config.toml
n_layer = 17
n_head = 12
head_dim = 32
d_mlp = 512
norm = "rmsnorm"
init_std_down = 0.00695
lr = 0.00234
lr_head = 0.00798
steps = 2107
Each number is 200 + 20 x the weight over its row's rms, rounded and kept within 0 to 999. Layers, rows and columns count from 0. The size before them is the row's rms in percent of the matrix's.

# layer 2 attention key, 384x384, rms 0.0648, rows 188-191, columns 256-383
104,169,197,208,191,211,164,196,185,199,231,179,187,178,179,193,230,204,183,167,232,182,208,208,226,170,218,167,214,183,242,173,186,202,219,171,197,222,217,186,215,187,200,182,211,211,170,241,192,158,223,210,204,236,203,205,169,229,214,203,203,193,221,190,231,213,175,163,203,190,187,201,148,200,185,210,218,199,216,207,170,210,209,241,195,199,207,202,227,212,210,198,197,212,178,239,187,191,215,214,190,193,181,182,201,244,177,216,221,204,165,201,218,207,213,183,203,169,165,197,174,218,187,195,162,253,215,188,222
122,218,190,187,193,175,180,219,185,221,192,193,180,168,181,220,198,211,195,218,188,205,192,188,180,213,190,200,193,217,222,241,233,202,226,238,161,191,202,191,189,170,191,185,237,184,226,173,205,191,222,184,162,199,185,180,191,186,170,251,212,140,199,201,211,193,179,185,202,198,205,214,227,224,205,233,202,227,187,198,216,202,204,199,201,216,222,180,234,197,214,194,206,196,187,226,192,231,183,199,190,208,222,227,186,199,192,210,222,226,193,180,187,212,242,223,199,197,162,202,217,194,183,197,184,212,206,197,265
104,206,194,206,218,185,208,187,207,208,200,200,215,225,208,227,184,186,205,195,202,219,182,209,209,194,207,205,190,204,222,178,173,183,241,194,202,218,221,196,199,205,205,172,200,160,153,236,211,169,242,216,198,207,239,196,227,206,220,210,176,184,198,190,216,193,198,194,185,203,208,175,188,184,213,200,194,203,216,230,175,157,191,224,214,224,239,211,188,240,163,184,213,209,179,207,217,164,235,188,236,166,182,193,198,203,187,205,201,213,211,207,199,182,174,160,205,188,193,214,206,179,167,194,179,195,190,218,179
097,192,210,211,201,202,212,225,211,182,202,194,178,200,217,212,224,177,196,189,196,209,182,197,215,177,179,198,229,186,239,180,200,197,191,204,190,201,229,207,220,185,220,177,216,194,153,196,212,165,175,211,168,214,220,218,177,173,225,193,235,208,200,187,205,198,173,205,183,235,199,195,184,213,205,210,194,196,180,188,223,187,150,195,200,177,226,198,211,198,199,185,270,214,208,239,206,199,179,194,179,213,147,200,241,204,212,194,205,177,188,173,196,203,188,184,211,171,198,243,157,222,181,185,180,173,194,205,222
# layer 2 attention query, 384x384, rms 0.0674, rows 189-191, columns 256-383
109,193,178,189,161,221,185,204,231,199,216,214,197,199,205,194,158,198,220,200,180,186,227,215,214,187,221,229,206,222,206,193,243,206,173,205,223,182,182,211,209,183,182,225,186,224,224,153,189,219,152,216,179,173,217,184,192,191,219,221,202,201,198,218,202,179,200,182,239,209,226,205,189,200,187,199,246,191,212,206,226,188,143,166,189,198,211,213,232,213,216,195,217,132,188,210,176,197,213,216,195,219,192,173,228,202,194,189,215,212,194,192,171,182,191,185,212,202,175,194,198,207,153,201,201,185,200,186,188
104,194,199,180,194,235,181,174,206,201,169,174,193,234,200,224,193,216,181,217,192,196,176,186,190,240,225,200,203,157,233,187,207,218,189,212,199,228,232,208,193,179,168,200,211,201,156,190,185,145,170,205,218,220,240,256,168,210,183,209,206,203,186,198,174,215,191,204,207,205,167,231,196,172,212,200,195,243,177,191,190,224,202,223,189,187,203,205,197,197,188,202,200,216,181,124,198,203,195,210,209,160,159,210,224,209,184,190,196,217,242,213,186,216,238,200,195,200,219,200,190,210,159,189,184,215,221,200,217
098,195,183,201,226,233,168,188,202,219,189,195,211,226,198,218,228,215,230,240,216,216,175,184,180,220,208,183,219,225,183,212,218,176,176,220,182,208,229,173,164,190,206,198,205,192,206,208,164,202,179,194,226,203,176,204,212,183,179,208,193,194,231,187,130,191,223,224,236,185,198,192,201,185,219,224,189,228,200,234,238,178,258,193,154,200,218,188,186,189,208,219,220,223,211,165,198,211,202,228,184,168,202,213,187,198,187,172,177,198,203,197,201,221,205,150,216,191,193,222,178,206,197,165,222,213,203,181,199
# layer 2 attention value, 384x384, rms 0.0721, rows 160-183, columns 256-383
113,202,219,196,172,196,171,195,183,227,193,204,200,194,175,192,203,182,181,179,201,222,197,209,224,193,194,204,166,211,170,164,201,219,165,213,224,197,163,186,167,236,177,189,219,162,203,175,207,220,189,186,197,190,187,188,223,191,219,198,208,191,216,212,190,225,181,202,184,192,218,209,159,220,185,214,184,215,180,183,231,177,202,247,216,191,182,209,199,198,175,196,195,180,174,204,199,216,223,167,206,207,191,216,177,212,217,183,199,210,192,171,225,220,214,189,178,208,171,227,197,191,154,182,221,252,243,168,225
112,210,228,209,175,177,210,210,209,203,235,242,174,184,202,200,176,208,214,181,216,199,179,200,192,222,198,229,217,234,197,201,193,194,220,196,201,211,197,203,171,192,243,203,228,210,251,213,195,183,211,220,243,224,191,200,265,221,201,214,204,191,221,182,192,231,189,175,193,195,210,198,250,194,191,175,162,204,209,192,231,197,215,216,182,201,195,212,215,177,243,183,223,193,176,200,216,211,214,172,219,202,214,214,216,211,184,195,186,202,198,183,189,223,197,206,205,206,230,171,172,229,216,223,213,156,149,201,207
111,193,196,198,232,215,214,214,188,217,191,221,221,198,202,153,177,209,207,214,238,224,208,180,197,223,175,188,223,198,186,215,211,195,213,156,202,224,215,204,236,196,153,218,165,218,189,175,156,129,194,217,202,179,195,199,206,218,193,234,215,184,188,212,201,173,212,202,179,212,194,192,189,227,218,180,198,217,164,199,200,180,236,174,196,189,209,214,220,177,200,215,197,183,208,224,242,223,169,226,164,198,179,216,205,208,220,224,196,181,199,188,182,151,230,218,215,205,140,189,182,218,177,191,223,192,232,181,173
107,205,221,216,179,182,200,157,207,217,177,195,186,193,175,199,202,244,193,187,264,169,176,186,231,213,168,204,186,185,211,253,200,250,212,200,222,190,222,211,202,217,189,220,178,191,200,199,245,187,208,192,205,220,216,241,229,216,188,217,194,196,188,221,189,230,182,201,231,221,198,207,194,180,214,226,207,220,156,233,184,188,198,189,199,196,196,211,189,208,180,157,211,191,235,199,209,193,192,248,204,176,185,204,179,232,199,189,195,188,164,216,209,222,187,233,212,204,173,184,195,200,201,177,223,165,199,205,169
109,217,201,219,214,237,212,198,219,189,224,229,187,220,196,201,196,204,203,175,219,208,230,206,188,175,179,199,206,218,196,204,211,189,201,219,165,240,243,222,197,210,212,193,210,180,220,199,199,194,196,214,207,223,231,219,194,165,226,215,189,213,167,228,214,213,199,212,203,198,179,197,194,195,211,243,226,171,190,173,236,164,178,198,186,217,212,211,191,219,194,200,206,233,222,232,189,236,205,219,201,239,173,188,187,196,191,200,190,166,213,207,210,240,192,194,170,200,193,218,172,195,175,183,232,167,180,188,186
115,201,201,232,216,200,223,180,199,191,206,153,208,200,208,175,213,185,207,196,188,200,202,208,193,195,215,222,189,201,242,218,231,198,191,183,217,242,214,197,212,169,196,166,228,156,217,196,219,223,212,203,195,166,172,187,214,201,177,212,189,185,193,219,213,162,178,212,209,174,221,193,229,163,183,195,190,208,167,206,207,181,170,199,194,186,191,206,205,211,218,234,211,177,172,176,191,184,223,227,183,199,162,183,213,174,207,198,223,186,213,184,214,214,185,198,209,209,238,241,221,223,195,182,208,237,227,220,182
111,207,201,211,183,199,204,212,191,175,177,221,232,213,195,219,209,195,202,183,183,197,171,181,185,228,187,197,185,198,178,222,198,166,168,197,222,203,183,207,226,229,195,173,213,211,211,224,185,191,214,159,190,223,189,194,190,206,180,227,188,203,245,197,182,223,225,232,174,180,175,184,178,150,220,207,212,244,201,166,168,182,203,213,229,235,191,230,197,206,185,186,209,204,199,211,207,200,218,217,215,185,204,203,168,213,225,193,194,179,227,191,212,180,169,166,180,210,226,221,222,227,193,158,175,204,198,197,203
108,229,223,186,187,175,167,201,216,182,189,223,185,196,191,171,201,213,175,203,151,180,208,169,204,191,180,179,176,223,204,172,220,203,205,181,198,196,206,193,220,195,202,210,232,184,219,212,207,179,216,198,220,173,183,192,230,194,204,216,215,185,228,211,206,242,169,214,179,184,221,188,215,216,197,159,203,198,205,226,160,152,181,207,187,174,153,227,201,185,199,195,203,214,174,213,222,202,172,205,212,181,191,191,165,201,211,187,231,166,214,178,224,202,210,207,192,198,194,226,210,190,195,217,239,209,180,226,163
114,209,220,220,194,218,232,208,216,192,235,179,189,211,215,205,196,204,198,246,184,181,192,218,168,214,160,184,203,237,162,166,221,196,196,195,190,203,210,207,172,200,173,196,219,181,213,200,204,213,219,228,184,180,197,180,151,204,182,198,213,196,243,200,201,198,195,210,209,200,241,188,198,192,203,231,226,208,193,211,169,228,222,212,219,226,189,236,206,226,212,189,202,188,190,216,150,199,223,173,193,196,197,186,180,192,215,167,224,221,187,182,174,168,212,256,162,199,244,207,192,191,197,164,192,217,201,199,212
111,191,194,190,177,173,192,188,200,204,192,214,218,179,206,197,229,155,234,199,208,185,191,193,190,201,208,167,212,192,208,197,227,202,180,212,198,186,215,250,206,221,227,235,204,201,204,198,218,206,208,177,193,179,205,244,215,225,186,215,230,193,221,214,181,220,201,196,221,212,194,203,208,245,241,178,176,204,211,211,188,195,210,187,199,190,176,176,214,195,169,224,238,214,205,165,219,231,199,201,237,229,219,212,220,195,161,180,204,238,184,194,175,226,212,205,211,231,169,225,182,181,194,219,219,186,216,213,170
111,200,178,198,187,170,198,203,173,175,220,144,203,184,179,183,229,204,203,186,214,195,218,230,175,185,206,225,213,191,183,173,213,233,201,225,215,216,215,224,165,183,209,184,199,231,240,195,196,210,221,186,200,188,205,188,189,206,232,223,217,221,207,213,177,200,171,202,207,211,180,206,205,188,234,193,219,195,176,217,187,195,166,199,200,195,210,177,233,190,202,198,222,187,202,180,238,236,235,198,184,182,209,174,183,185,195,165,190,155,200,171,212,206,198,199,190,219,209,157,223,206,206,197,217,222,219,160,177
109,192,242,217,199,194,174,178,195,204,190,160,201,175,236,205,225,184,169,227,196,201,222,185,175,202,169,203,172,217,234,211,202,205,205,211,232,166,210,202,210,181,209,167,179,195,180,175,185,196,216,212,206,184,200,193,209,199,245,171,195,171,193,148,189,193,201,173,254,208,187,199,191,175,215,170,199,202,243,187,164,241,233,174,200,196,206,201,219,182,168,215,191,174,224,189,165,223,227,192,192,194,212,237,220,186,174,214,160,236,192,231,220,223,203,239,199,206,213,172,189,197,205,198,224,193,204,226,213
114,250,188,217,195,203,209,190,226,217,193,185,139,165,149,191,189,195,246,191,210,182,192,184,204,179,215,196,168,174,166,190,174,222,184,193,234,181,229,181,162,201,245,209,209,174,192,187,212,211,212,216,196,191,218,199,241,224,217,205,173,223,223,193,186,189,205,225,206,230,203,188,219,178,171,159,215,166,192,222,178,199,213,184,148,188,203,207,229,222,187,196,196,189,188,189,205,210,220,150,190,185,236,182,164,195,212,181,187,247,183,205,189,210,207,186,234,193,198,212,167,186,209,204,203,200,203,195,204
110,210,181,193,222,187,218,187,215,231,213,166,183,217,193,170,177,206,210,183,232,184,187,194,186,211,174,200,230,200,169,209,205,203,201,169,217,223,219,172,187,221,205,199,192,192,243,204,168,164,218,211,237,205,187,193,227,202,165,183,179,209,234,212,224,191,163,193,208,217,228,202,194,212,235,196,187,199,178,205,204,212,219,209,198,191,168,188,157,226,217,205,190,207,185,223,188,179,189,210,196,222,215,211,172,206,195,191,212,163,190,186,188,226,176,191,216,203,189,200,242,208,212,204,236,208,195,201,190
116,224,177,177,197,199,221,207,238,226,206,200,164,215,220,187,194,186,230,209,203,148,197,192,187,183,200,220,212,198,224,206,158,177,214,166,186,221,211,198,186,192,198,198,227,177,156,211,187,231,206,204,199,208,176,202,203,170,160,199,213,208,180,230,201,181,179,218,198,207,190,210,201,194,186,187,208,202,215,214,215,228,221,194,206,203,184,221,183,208,195,207,166,210,210,180,199,170,171,215,211,263,204,131,180,199,187,198,204,215,208,186,229,173,166,184,219,178,200,188,187,219,203,181,224,188,207,211,158
107,174,217,189,196,225,222,224,203,186,204,182,191,206,224,232,203,215,192,174,193,190,162,189,225,147,219,204,213,185,219,196,145,180,187,240,158,222,206,187,162,206,201,235,223,171,148,193,212,255,171,177,199,198,187,182,192,194,178,187,198,213,217,212,195,164,207,222,209,195,221,180,189,199,178,192,210,194,223,222,197,215,173,182,187,229,229,210,195,212,192,195,200,167,185,197,191,203,221,199,211,202,221,188,183,189,202,171,184,219,223,198,203,206,213,178,175,181,206,237,200,192,178,174,210,220,229,204,168
104,206,186,169,196,223,170,183,183,221,203,192,200,215,184,171,199,180,200,219,219,201,184,233,223,199,162,228,214,221,188,227,212,194,220,176,210,180,220,167,173,193,179,186,160,180,210,180,197,194,223,212,216,191,194,194,204,194,221,210,204,181,213,206,208,227,209,194,179,177,204,198,218,216,192,210,198,211,188,193,204,179,178,212,189,183,181,208,191,208,221,230,237,202,194,225,239,232,159,195,179,196,185,177,185,235,155,205,184,216,210,204,227,188,199,224,198,227,181,228,175,209,162,222,236,176,193,170,214
111,204,168,194,169,209,219,211,205,194,246,212,209,211,205,210,219,236,235,194,217,209,196,175,205,219,216,180,183,175,196,205,178,220,189,217,178,237,230,223,200,182,218,190,228,197,216,181,202,207,147,195,198,181,210,201,213,185,232,180,180,234,206,213,181,202,186,205,179,217,203,159,227,214,225,205,194,175,193,185,189,239,208,252,199,211,193,223,199,181,186,204,238,179,168,207,190,150,202,177,195,198,229,227,193,212,206,192,185,217,220,225,213,216,231,186,210,220,231,181,209,211,200,196,218,220,179,186,200
110,212,174,170,218,211,176,200,194,242,211,227,219,201,221,179,153,219,164,207,191,219,229,173,220,209,192,191,201,215,216,221,191,162,188,184,219,224,203,169,185,177,217,222,214,182,215,176,213,168,193,220,200,192,193,214,231,200,192,179,178,174,188,182,208,207,186,187,162,184,198,198,236,166,182,212,224,179,218,201,180,206,191,180,196,234,196,192,189,207,189,208,215,230,208,156,205,245,221,197,182,196,170,195,162,221,185,187,186,184,195,185,231,212,184,202,204,191,180,191,225,222,204,227,193,168,200,194,208
115,161,212,197,204,212,215,192,200,175,193,188,179,189,163,210,183,209,171,188,209,180,232,209,177,201,188,171,181,182,205,221,232,211,191,203,208,212,186,201,213,211,237,214,212,179,238,202,191,189,217,203,212,191,218,248,205,230,197,227,178,188,222,221,228,194,205,201,236,203,155,200,245,205,200,208,193,177,217,187,232,163,188,178,209,188,213,202,205,232,221,226,234,260,210,182,188,169,184,201,190,197,227,193,183,238,209,200,183,179,198,200,204,236,198,204,227,197,170,208,232,187,211,217,178,196,239,184,201
108,189,173,220,247,232,195,222,171,214,196,200,202,205,206,183,229,181,217,207,183,176,184,193,196,218,217,186,188,219,188,218,228,159,212,210,170,179,196,218,190,192,204,205,195,204,188,195,193,173,228,215,215,213,224,184,206,243,162,194,175,182,228,165,226,228,190,197,188,210,203,214,205,172,255,211,174,173,207,208,200,215,179,201,203,209,213,164,186,215,234,187,208,218,210,166,214,183,199,236,162,225,195,156,208,195,203,211,193,245,216,243,216,193,211,190,189,189,184,183,194,202,199,205,186,166,194,196,206
109,226,204,182,203,206,228,205,220,204,199,179,237,178,194,217,160,188,226,199,213,220,204,208,218,191,185,218,229,178,188,194,193,175,240,209,194,232,222,219,193,201,237,245,183,213,211,241,203,185,189,206,209,207,202,212,247,167,189,191,180,206,211,205,223,198,208,206,206,226,205,223,228,202,182,184,178,162,239,175,198,196,181,201,203,196,229,205,186,215,192,202,212,234,194,180,197,183,178,209,160,209,209,189,187,221,195,164,178,207,193,170,193,202,199,175,189,216,193,200,215,211,179,226,226,207,224,169,180
108,207,204,137,191,183,181,205,196,166,193,227,251,191,204,178,216,213,200,229,211,198,204,226,199,209,215,181,181,195,204,195,207,215,210,201,213,188,170,199,199,194,196,183,197,208,201,179,184,174,234,197,213,218,193,218,212,229,185,193,209,192,200,149,203,221,201,187,185,202,189,211,234,186,233,199,180,202,193,175,199,218,214,191,229,168,204,160,168,242,193,197,215,184,234,202,205,194,214,246,171,171,195,204,192,209,224,204,192,227,186,222,186,197,226,190,214,190,187,151,166,202,197,194,186,201,241,237,177
119,174,208,191,212,194,183,170,179,217,214,213,196,220,241,202,145,209,202,215,199,184,187,199,204,217,187,220,197,195,174,224,217,163,187,171,192,221,199,197,192,207,198,190,201,205,206,210,209,188,238,185,215,191,223,195,187,184,206,229,221,176,179,215,230,188,220,212,175,204,167,201,237,192,184,209,180,225,217,187,201,179,230,206,210,236,225,218,195,213,196,182,234,195,166,222,193,214,180,202,170,210,194,187,171,202,233,158,217,201,226,229,202,229,196,201,229,186,254,207,197,213,179,206,195,199,191,202,233
# layer 2 attention output (transposed), 384x384, rms 0.0578, rows 160-183, columns 256-383
107,160,212,164,221,222,213,199,176,198,196,195,200,192,230,180,198,186,192,213,209,211,177,163,181,197,190,172,167,173,201,187,197,187,227,184,204,167,205,216,219,188,237,189,185,212,201,211,241,213,212,222,221,209,143,206,174,211,236,194,216,197,203,192,165,206,207,203,201,210,167,220,194,192,204,187,183,196,207,230,152,180,233,172,200,191,187,222,164,200,215,190,177,195,190,203,217,162,204,224,244,205,175,203,197,226,177,171,125,207,221,224,198,174,241,196,188,234,198,198,194,186,204,181,177,202,214,212,193
113,192,179,168,181,193,190,229,199,212,197,184,197,168,196,215,180,196,196,171,222,204,202,194,205,197,214,191,181,184,215,222,149,233,207,217,199,229,252,194,219,214,167,195,179,207,199,216,190,189,189,199,182,202,186,215,219,189,212,196,182,246,202,161,206,202,184,156,213,180,219,191,210,204,225,206,190,211,200,209,204,192,208,205,254,189,215,224,201,194,220,185,179,253,176,159,187,251,244,177,196,184,196,185,209,183,224,251,167,219,225,220,204,211,154,222,186,225,184,203,198,200,168,226,216,186,210,178,211
114,211,191,185,180,187,192,204,217,195,143,232,217,184,187,192,208,218,207,215,197,219,168,203,192,204,189,198,204,184,242,197,198,226,184,228,213,229,178,210,210,162,186,181,150,192,175,221,185,197,209,202,222,224,194,167,198,204,196,213,196,206,189,195,205,218,191,191,170,201,178,208,192,187,163,168,206,173,219,191,190,174,211,191,199,220,202,209,181,238,189,199,203,203,193,155,230,226,198,217,174,204,170,178,232,218,201,174,203,237,210,170,240,206,223,183,240,194,193,219,215,217,174,156,210,208,218,207,202
112,188,195,193,219,242,184,194,189,202,168,200,227,185,204,232,198,198,186,207,165,190,203,197,157,204,232,209,162,158,201,229,207,209,236,194,178,189,200,197,213,203,154,192,239,181,188,188,197,211,206,165,201,194,164,192,184,213,202,181,200,223,230,200,187,194,179,157,218,217,222,222,189,156,226,192,197,180,209,174,210,213,236,207,158,215,236,212,194,164,204,231,193,177,186,224,226,190,195,189,212,171,194,185,164,191,171,176,243,186,198,188,217,178,204,195,177,194,188,205,196,205,209,212,195,195,215,192,183
112,162,228,194,229,221,203,205,229,216,188,176,197,217,182,223,218,223,178,229,235,210,210,210,158,220,186,214,214,218,191,171,231,238,214,175,174,167,239,214,185,177,193,217,191,200,186,230,213,214,216,207,201,207,188,192,187,223,167,195,152,194,176,216,211,204,217,213,217,185,168,190,207,169,220,173,170,183,204,224,197,177,208,223,200,211,199,232,201,185,207,176,199,224,188,218,175,210,227,192,218,192,180,185,161,223,185,211,203,218,175,177,194,199,180,171,209,205,179,208,168,186,212,179,194,198,172,191,209
112,216,224,164,231,221,210,213,200,231,186,183,171,195,176,201,201,222,190,202,231,192,186,191,182,179,218,200,222,226,187,207,185,213,173,190,200,200,191,208,231,195,198,196,203,203,200,197,181,185,184,202,158,222,222,222,188,186,195,183,200,149,236,177,217,230,202,237,210,192,178,192,223,213,205,228,225,200,214,158,220,184,202,195,186,196,209,205,221,203,218,205,161,200,199,214,207,245,206,221,189,200,200,226,218,200,239,171,180,232,222,179,170,195,207,190,209,191,155,243,222,196,181,214,224,174,207,199,198
117,196,219,217,170,134,221,204,199,208,183,179,188,201,218,209,199,184,219,169,199,201,204,214,193,198,216,205,214,202,149,216,225,194,163,178,221,232,221,217,203,202,200,193,210,220,189,196,193,160,187,161,210,184,158,233,203,179,184,185,168,207,225,209,187,202,192,222,173,170,168,216,237,179,216,254,204,198,233,210,177,203,205,217,215,189,166,188,216,204,186,183,182,228,183,220,170,225,212,219,215,203,191,147,246,197,237,197,238,214,198,185,150,218,200,202,183,222,215,198,192,191,189,231,202,186,217,186,207
108,207,185,193,189,205,197,176,204,217,185,214,206,165,213,221,174,189,241,132,166,215,209,214,231,184,198,195,192,218,203,185,183,184,180,212,216,201,216,239,198,180,209,190,184,223,192,203,232,197,200,226,164,200,214,169,199,213,128,182,194,203,214,220,173,252,198,205,190,185,211,207,208,197,223,217,207,197,222,210,195,205,181,203,208,145,198,213,247,194,186,201,221,153,207,192,174,217,249,190,199,238,243,190,155,192,205,216,215,156,199,212,183,158,281,177,192,202,221,194,234,189,215,219,226,186,197,197,198
114,213,213,193,162,205,202,206,196,185,205,218,216,197,193,184,207,211,193,177,179,186,237,151,178,192,195,219,213,195,215,187,202,213,203,206,205,176,203,186,177,197,193,206,194,212,229,209,244,210,199,191,215,182,218,218,182,176,199,171,206,211,179,192,202,206,145,200,212,182,222,206,195,223,180,210,165,185,206,227,215,217,192,183,187,207,203,197,181,183,189,229,176,174,241,206,227,206,194,177,233,206,214,193,188,194,231,205,195,182,181,219,167,176,160,225,208,210,204,222,186,181,189,228,188,226,191,191,178
112,200,201,212,189,206,169,182,207,174,178,209,213,194,206,224,245,194,194,210,224,204,182,189,182,195,166,205,191,164,192,219,210,194,162,213,219,187,198,204,190,215,204,256,202,218,205,209,195,207,214,187,234,218,228,168,194,234,228,197,195,214,242,198,203,213,250,175,181,198,166,186,169,213,208,182,216,215,172,200,191,177,193,216,217,193,178,226,181,217,198,206,214,186,206,195,185,201,193,173,197,208,206,222,214,193,209,228,194,198,179,193,174,216,212,244,193,206,207,242,224,207,222,195,221,185,196,191,187
107,218,206,197,175,182,199,163,169,232,143,219,207,234,217,202,184,199,200,203,189,211,207,176,225,214,213,192,212,187,183,194,243,236,171,218,230,213,263,203,186,218,178,175,182,229,206,218,219,223,188,223,230,196,221,191,203,172,175,177,192,216,211,219,198,194,236,181,166,192,187,210,188,149,178,185,203,192,175,239,202,214,184,169,214,159,168,198,209,226,196,192,206,229,206,226,221,225,166,213,192,210,207,191,180,181,164,208,217,216,204,232,182,177,215,210,192,186,162,206,181,200,181,225,196,206,213,172,184
118,201,165,208,235,206,226,217,215,228,190,226,163,194,186,189,233,174,186,163,200,187,205,196,190,203,223,215,208,241,225,207,196,211,199,213,217,212,209,213,217,202,218,197,211,185,178,182,200,191,203,158,208,212,232,191,210,205,211,200,196,196,223,207,194,217,192,190,231,208,207,194,212,189,201,200,192,200,215,185,168,198,205,275,192,193,212,195,180,162,172,203,223,222,198,181,224,178,172,194,213,166,205,215,207,211,207,222,210,171,216,167,180,204,194,207,200,215,191,175,154,205,170,189,215,198,154,214,177
114,225,201,216,208,206,187,199,180,233,191,173,194,184,213,166,222,237,172,187,203,169,221,176,209,180,158,181,167,177,226,199,187,182,189,227,222,211,212,204,190,199,206,182,192,208,190,217,187,200,241,211,186,205,185,205,196,238,180,192,213,186,194,173,201,200,175,191,185,190,197,245,200,192,246,203,228,193,164,195,196,201,257,218,195,179,179,181,152,247,196,221,201,187,201,160,159,209,186,206,215,190,196,179,194,176,220,210,232,194,205,190,186,161,193,164,211,197,193,172,171,208,197,180,227,233,187,205,212
119,202,198,171,164,182,199,213,215,179,184,231,197,239,213,223,206,224,168,187,193,164,201,200,223,237,195,202,209,200,214,214,228,186,170,194,209,186,214,192,204,208,210,205,185,206,180,203,220,185,157,202,222,235,193,236,198,200,197,201,187,187,213,198,177,209,201,220,211,217,212,171,205,186,205,209,164,249,173,228,198,190,237,217,215,208,212,202,189,212,183,187,248,195,179,178,218,213,152,158,189,248,187,224,180,204,214,182,172,175,238,200,196,222,207,189,199,217,221,145,199,189,190,195,174,201,208,207,205
113,143,200,195,223,167,213,169,189,173,208,207,189,216,200,204,217,193,218,167,228,183,235,189,191,208,217,204,199,222,189,171,204,185,195,215,180,167,200,231,220,200,198,216,233,192,187,189,203,234,229,210,177,231,170,199,184,173,232,195,197,194,207,187,221,211,233,192,196,161,234,193,196,238,223,218,178,206,175,218,194,237,179,198,181,195,193,206,175,195,148,225,201,205,157,208,206,201,171,209,185,161,218,221,208,171,165,222,188,190,187,182,166,165,229,190,202,211,192,206,162,201,177,195,207,217,196,176,187
121,185,215,150,190,196,231,201,175,207,233,190,201,210,215,210,208,195,193,192,189,196,234,203,192,167,200,210,198,223,209,194,208,201,183,209,168,239,207,180,198,213,222,194,200,220,195,193,201,242,194,228,182,226,203,177,186,198,212,191,216,221,185,185,209,216,220,251,182,185,202,192,186,194,192,177,180,193,174,201,179,216,203,199,215,215,229,210,190,220,193,218,183,200,191,220,225,204,219,214,202,195,198,185,168,182,235,206,212,191,184,202,179,231,190,203,192,216,191,201,201,173,244,189,216,183,196,199,204
114,215,233,147,201,173,233,201,247,134,206,188,200,199,160,182,209,204,235,221,241,235,195,211,194,201,233,186,178,207,210,204,233,226,169,175,207,185,213,235,187,192,211,176,163,228,179,200,229,213,175,208,206,206,195,211,193,213,180,204,217,178,185,213,222,209,213,157,217,228,205,200,224,194,213,198,198,212,203,190,188,180,180,184,189,204,216,194,213,192,227,198,187,180,175,193,186,178,193,191,181,191,225,213,204,209,216,188,195,222,190,182,182,188,154,200,216,177,172,224,210,188,195,192,208,187,200,193,210
113,182,200,209,179,198,242,199,200,225,198,203,198,213,215,190,213,170,207,181,238,210,213,203,209,214,193,185,171,196,244,160,190,210,213,204,195,196,205,200,190,210,181,210,204,183,217,183,192,185,185,183,196,195,184,198,197,209,175,177,169,239,182,202,207,197,224,232,186,187,201,192,217,227,182,214,187,161,166,206,203,223,212,243,219,201,214,170,192,158,198,165,199,185,184,212,198,198,190,219,233,240,215,157,190,225,197,220,197,197,223,178,204,185,222,227,214,172,187,190,194,216,230,174,217,215,185,171,203
113,164,201,204,205,230,218,180,195,218,229,202,207,174,203,184,198,201,173,199,229,174,184,202,221,202,182,202,214,200,192,220,208,216,194,209,198,168,168,170,238,223,180,201,184,196,236,175,197,221,199,201,166,169,199,188,217,194,211,231,222,224,213,181,220,194,194,155,168,221,189,188,232,139,236,209,222,177,211,196,221,191,182,194,205,190,197,167,173,164,230,188,209,205,188,189,222,170,198,219,192,186,194,214,198,211,199,175,210,192,180,198,170,219,175,210,190,204,190,214,193,202,196,205,211,198,190,211,182
117,197,216,199,190,179,168,206,164,220,224,192,180,198,201,183,185,194,183,211,168,167,206,234,194,200,200,183,225,193,196,201,221,152,243,173,168,224,198,223,179,208,184,212,189,193,178,192,164,215,208,201,196,214,220,204,206,211,198,206,194,191,174,196,197,198,182,213,172,201,194,199,229,216,157,246,207,215,194,213,208,191,201,219,218,180,190,185,208,192,206,242,241,189,231,171,188,194,206,212,209,221,194,209,237,229,176,190,230,203,140,208,176,207,206,211,188,183,181,190,190,186,231,187,246,211,226,193,229
115,181,215,206,194,174,206,161,220,184,175,195,167,215,172,173,193,207,203,198,200,159,183,175,206,205,217,177,200,192,195,220,166,203,206,179,194,208,209,196,199,198,203,211,229,169,176,198,206,171,223,179,219,190,231,172,196,248,223,208,195,238,204,210,181,217,232,203,229,212,176,207,198,203,251,183,208,224,229,193,199,233,190,162,208,214,179,193,181,191,189,199,217,216,210,180,209,178,165,194,190,221,189,209,176,223,148,226,197,190,209,181,210,224,171,183,193,200,213,190,179,177,181,222,229,184,221,170,186
113,166,196,178,202,196,217,218,203,192,178,180,208,185,215,194,177,181,226,199,196,156,172,198,171,236,179,198,186,182,215,224,193,185,208,198,181,194,218,193,194,206,201,201,158,208,196,209,193,240,209,162,222,218,190,190,214,200,208,212,186,188,204,192,224,228,216,227,199,201,189,200,168,176,183,190,175,213,193,203,188,208,172,201,222,185,192,197,175,202,213,186,185,164,198,204,165,211,199,152,203,211,221,176,210,215,205,232,202,230,225,239,228,216,179,192,155,208,186,212,231,150,207,186,184,180,207,208,208
115,151,197,210,189,184,213,201,216,224,201,242,217,217,174,211,187,206,202,215,195,185,155,192,195,173,181,201,163,189,189,209,170,183,184,223,212,223,223,163,171,168,184,202,213,182,218,212,200,170,203,219,216,244,194,209,211,206,182,201,198,206,220,193,176,174,227,204,192,187,230,197,210,170,215,159,188,194,189,190,192,177,232,191,238,186,189,201,173,213,226,208,238,197,210,183,201,214,212,163,208,196,201,217,223,175,198,178,248,198,206,205,168,190,207,188,214,194,182,200,206,248,195,194,228,187,186,185,236
120,218,210,199,211,215,199,213,181,202,217,212,216,231,200,214,203,203,253,211,220,185,159,220,194,202,205,180,232,193,193,188,224,206,198,193,204,246,213,224,172,182,216,236,187,166,207,212,213,194,205,202,186,160,181,184,203,193,212,189,213,184,217,190,194,211,210,229,210,201,183,200,212,205,178,221,218,208,224,203,195,218,186,223,158,196,179,191,205,179,192,199,218,205,192,221,195,226,209,210,212,211,209,190,231,195,237,213,190,168,173,216,228,243,209,211,201,199,193,235,185,223,189,189,178,183,194,189,215